Each number is 128 + 24 x the weight over its row's rms, rounded and kept within 0 to 255. Layers, rows and columns count from 0. The size above them is the row's rms in percent of the matrix's.

# layer 11 attention query, 64x64, rms 0.163, rows 0-63, columns 32-63
size [ 59  70  60  98  92  66  89  78  77 103 104  80  94  99 101 119 116 112 113 134 116 119 127 120 114 127 124 116 114 144 143 118  60  68  67  67  72  88  81  74  84  95 114  86 105  88  85  94  99 103  96  95  94 110  98  98  99 109 101  89 101  98 102 111]
[[140 136 111 111 134 156 110  98 103 208 154 140 139 139 127  88 143 158 139 158 141 173 139 148  80 122 138 120 122 157 130 116]
 [ 97 151 109 117 164 152 145 161 124 156 133 161 112 115 134 151 139 114 143  80  94 143 107  93 176 134 132 115 130 120 114 116]
 [138 141 121 179 125 130 145 104 152  84 151 104 104 110 154 141 138  84 128  96 124 156 173  67 143 148 125  99 134 116 118 120]
 [129 112 114 110 104  73 136 123 152 102  86  76 142 100 127 155 125 104 113 161  93 123 118 162 122 162 123 113 133 155 137 132]
 [156  60 141 129 129 120  93 136 134 120 109  78 153  84 159 116 160 144 115 151 100 113 128 140 131 154 137  98 116 135 117 126]
 [ 95  92 131 115  99 103 111 143 133 182 133 116 135 120 167 110 122 140 122 167 121 130 135 143 117 111 132 157  99 178 114 139]
 [118 199 141 130 150 139 157 129 125 115 131 151 118 152  70 136 107 111 158 123 142 140 124 122 126 149 133 139 159 110 163 122]
 [163  98 131 135 130 155  98 101 119 104  92  71  86 110 149 113 141 149  89 128 101 116 146 154 110 129 139  89 137 155 134 148]
 [ 94 131 156 147 128 175 106 132 128 127 155 110 121 136 126 151 136 113 122 137 117  96 132 134 148 114 113 144 151 131 142 116]
 [144  82 121 109 106 109 103 123 141 119 100  79 104  95 159 154 173 163  92 134 118 105 124 136 131 170 122 121 129 141 120 120]
 [ 94 169 140 153 116 131 124  98 135 134 156 154 132 162 111 119 112  72 169 103 113 132 141 129  94  98 122 143 115 176 147 106]
 [ 74 138 162 127 133 140 161  99  86  94 148 131 138 121 145 155 146 127 120 132 127  94 132 108 122 150 123 113 147 122 171 170]
 [138  71 132 129 146 133 127 154 114 131 102  92 137  99 158 115 124 161  82 159 153 128  93 129 143 197 120  99 189 127 157 114]
 [127  99 118 147  84  90 132 131 104 145 131  92 115 111 141  94 182 116 149 169 123  78 137 120 110  75 150 123  91 145 116 174]
 [126 143 137 141 115 169  95 140 150 107 112 107 109 124 154 109 103 165 131 127  65 134 151 142 120 135  89 120  95  88  97 132]
 [152 142 135 122 122 152  89 120 128 128 129 130 147 115 126 137 144 110  83  92 141 152 128  92 180 181 152 141 106 191 129  99]
 [136 169 127 166 147 144 140 127 142 156 142 105 143 121 110 130 151  75 129 170 156 130 150 141 136 113 109 177 141 147 116 100]
 [127 134 181 116 156 138 128 160 150 102 126 102 161 123 131 119 138 166  68 128 126 106  98 113  99 120 129 104  98 114  89 140]
 [109 158  86 125 139 137 155 100 116 123 110 153 152 132 140 150 109 146 107 166 136  86  94 134  73 140 128  86 151 149 172 131]
 [105 166 129 113 156 137 149 138 116 148 129 151 127 136 118  72 144 136 144 122 188 143 124 155 145 109 159 132 146 154 154 102]
 [ 94 122 152 114 102 116  80 154 124 139  89 116  88 110 167 140  88 124 159 112 158 124 132 129 119 138 137 159 126 143 127  99]
 [ 88 133 161 155 139 125 118 138 116 160 155 104 111 134  98  83 154 139 127  99 133 120 123 170  85 175 135 117  90 109 111 145]
 [125 105 109 104  95 149 174 127 113 130 163 143  99  95 109  99 102 128  98 135 178 101 112 164 173 109 143 134 171 137 135  97]
 [146 118 100 156 106 143 180  98 135 113 136 144 107 108 141  98 136 146 124 153  97 138 214 109 104 118 110 115 120 117 132 133]
 [130 114 160 109 116 140 142 160 154 142 146 125 106  81 110 198 179 109 125 107 162 131 134 148 119 147 117 112 118 104 124 111]
 [133 106 140 166 144 109 135 140 124 122 144  94  83 168  99 125 130  99 148 105 151 114 102 142 118  88 135 112 125 161 179 138]
 [146 144 115 149 134 100 135 139 146 146 136 137 180  91 150 118 120 141 119 117 128 182 115 161 164  93 123 122 150 102  83  83]
 [148 150 126 131 148 132 135  99 140 128 128 140 115  86 113 101  90 129  87  94 103 148  78 135 131 112 137 112 120  90 160 174]
 [161 102 152 104 162 144 127 144 110 118 154  97 154 107 130 135 128 146 115 145 116 165 137 126 110  97 121 106 112 122 123 162]
 [ 98 123 112 179 158 122 125 136  85 132 103 122 146 147  93 118  96 138  88 174 157 119 130 123 138 138 108 179 137 148 149  88]
 [114 122 117 113 110 139 125 121 105 109 161 126 147 146 119 112 130 120 131  56  84 164 157 129 172 123  90 148 162 114 154 113]
 [137 157 150 109 155 202 114 126 126 115  98 101  92 139 147 129 124 144 119 151 103 133 127 114 116 115  91 150  99 108 144 118]
 [161  98  93 102  82 142 135 126 143 112 167 112 125 146 139 128 125 141 100 123  76 149 101 100 134 113  87 102 157 156 129 154]
 [131 118 138 109 149 133 144 145  94 145 141 111  97 107 149  94 136 105 101  94 126 106 138 126 137 169 164 101 128 118 124 158]
 [139 108 141  74 104 171 113 175 147 141 148  63 125 136 143 107 127 150 115 129 101 128 118 132 156 101  93 130 137 160 140 128]
 [149 102 123  79 152 171 165  98 111 135 136 174 131 121 149 120 120 161 108  93 141 115 137 134 154 130 133  89 162 141 126 158]
 [158 116 160 160 111 105 138 101 139 117 124 154 125 122 138 120 132 119  88 144 169 126 156 114 140 170 170 101 108 124 113 124]
 [103 140 167 178 101  75  88 144 166 111 138 106  92 120 139 151 103 117 122 132 118 142 145 102  95 124 146 144 133 138 130 100]
 [139 138  93 111 148 168 129 168 139 137 107 151 169 179 124 117 138 110 148 144 154 106  71 146 139  93 126 136 132 122 133 130]
 [164 157 132 118 139 152 139 126  99 164 158 144 118 105 136 121 132 148 122  98 129 124 129 147 151  82 130 119 133 123 128 120]
 [142 166 140 137 124 115 141 108 133 113 113  93  90 133 128  84 151 154  83 142 132 130 139 101  98 183 141 137 143  95 126 160]
 [124 110 111 171 129 117 124 127 144 125 114  95 139 108 135 102 143 124 115 144  92 125 151 153 113  87 120 100 141 124 125 152]
 [115 154 122  99 134 120 115 113 143 138 141 162 151 169 125 148 118 108 165  79 164 135  99 105 145 133 138 159 126 169 128  93]
 [155 163 155 112 142 179 175 133 104 120 123 156 129 129 109  85 114 104 130 137 119 154 119 128  92 121 145 124 142  89  95 132]
 [ 93 142 122 112 101 104 127 142 139 128 126 159 143 131 116 152 132 118 176 107 189  85 107 139 137 134 129 158 165 159 144 107]
 [ 95 143  83 131 142 131 125 126 120  94 120 107 129 139 119 121  99 148 135 115 107 115 117 137 130 171 119 112 134 103 132 153]
 [139  85 159 107 129 107 147 136 132 144 146 158 143 161 112 108 117 123 162 113 106 130 116 142 102  94 147  98 122  90 143 147]
 [112  66 116 130 123 126 129 114 120 123  97  99 138 140 117 119 133 104 180 112 150 109  93 146 115 130 136 142 154 167 124  72]
 [107 162 132 131  69 153 155 136 124 125 110 109 139 154 147 112  86  94  97 141 141 113 136 121 110 166 143 151 139 138 156  97]
 [161 112 106 142 114 132 128  84 164 107  98 137 149 103 163 140 143 146  98  78 102 112 126 117 179 144 114 116  78 141 114 166]
 [120 132 145 138 145 170  88 144 120  95 136 118 158 160 132 128 135 153 114 144 113 100 133 126 138 145 110 117 121 148 107 137]
 [158 105 156  98 110 121 159 130 137 120 111 122 145  64 178 177 180 140 136 136 106 129 120 120  77 144 127 117 143 140 128 142]
 [139 120  92 158 112 130 130 109 123 139 149 130 161 143 138 149 122 133 130 167  91 172 118  97 119 143 107 148 165 113  84 117]
 [131 115 102  83 128 117 103 136  96 142  98  90 113 103 154 116 105 145 158 127 111 126 139 125 149 120 100 152 109 167 119 119]
 [151 134 189 135  93 128 102 168 157 108 107  98 166 109 100 125 183  98 135 145 159 111 141 126 161 102 132 131  84 108 130 135]
 [138 127 106 123 138 119 136 126 109 194  93 122 130 158 143 184 114 132 116 104 148  85 135 108 106 150 138 156 138 126 133 140]
 [ 97 130  85 130 159 108 131  91 154 135  92 139 141 144 126 116  91 113 146 190 166 109  91 114 101 139 195 129  98 125 146 105]
 [164 151 143 152 107 143 150 110 130 117 121 135 110 129 141 175 134 122 168 127 119  93 122 115 101 113 104  96  80 103 120 145]
 [146 138 126 122 173 174 148 122 108 144 159 115 155 149 163 107 141 143  91 159 148 159 133 119 176 158 168  99 129 131 139  94]
 [131 121 128 138 139 113  78  99 145 133 116 113 101 170 128 120 177 138 121 157  96 118 134 112  54 156 170 164  91 139 125 121]
 [149 118 132 119 131 149 132 143 119 143 114 127 140 133 189 112 109 152 132 115 102 175 136 103 177  87 139 141 123 116 123 136]
 [102 136 126 112 122 138  76 144 183 152 160 124 102 190 154 118  81 139 189  93 139 141 142 115 117 117 129 109 112 150 145 150]
 [145 134 154 179 112 159 112 133 154 138  92 129 148 149 113 106 128 102 148 143 136 135 150 166 120  77 134 125 145 190 104 139]
 [123 173 130 143 127 125 143 100 107 142 162  80  91 133 117  99 185 105 116 168  98 137 120 125 149  72 115 156  81 172 137 140]]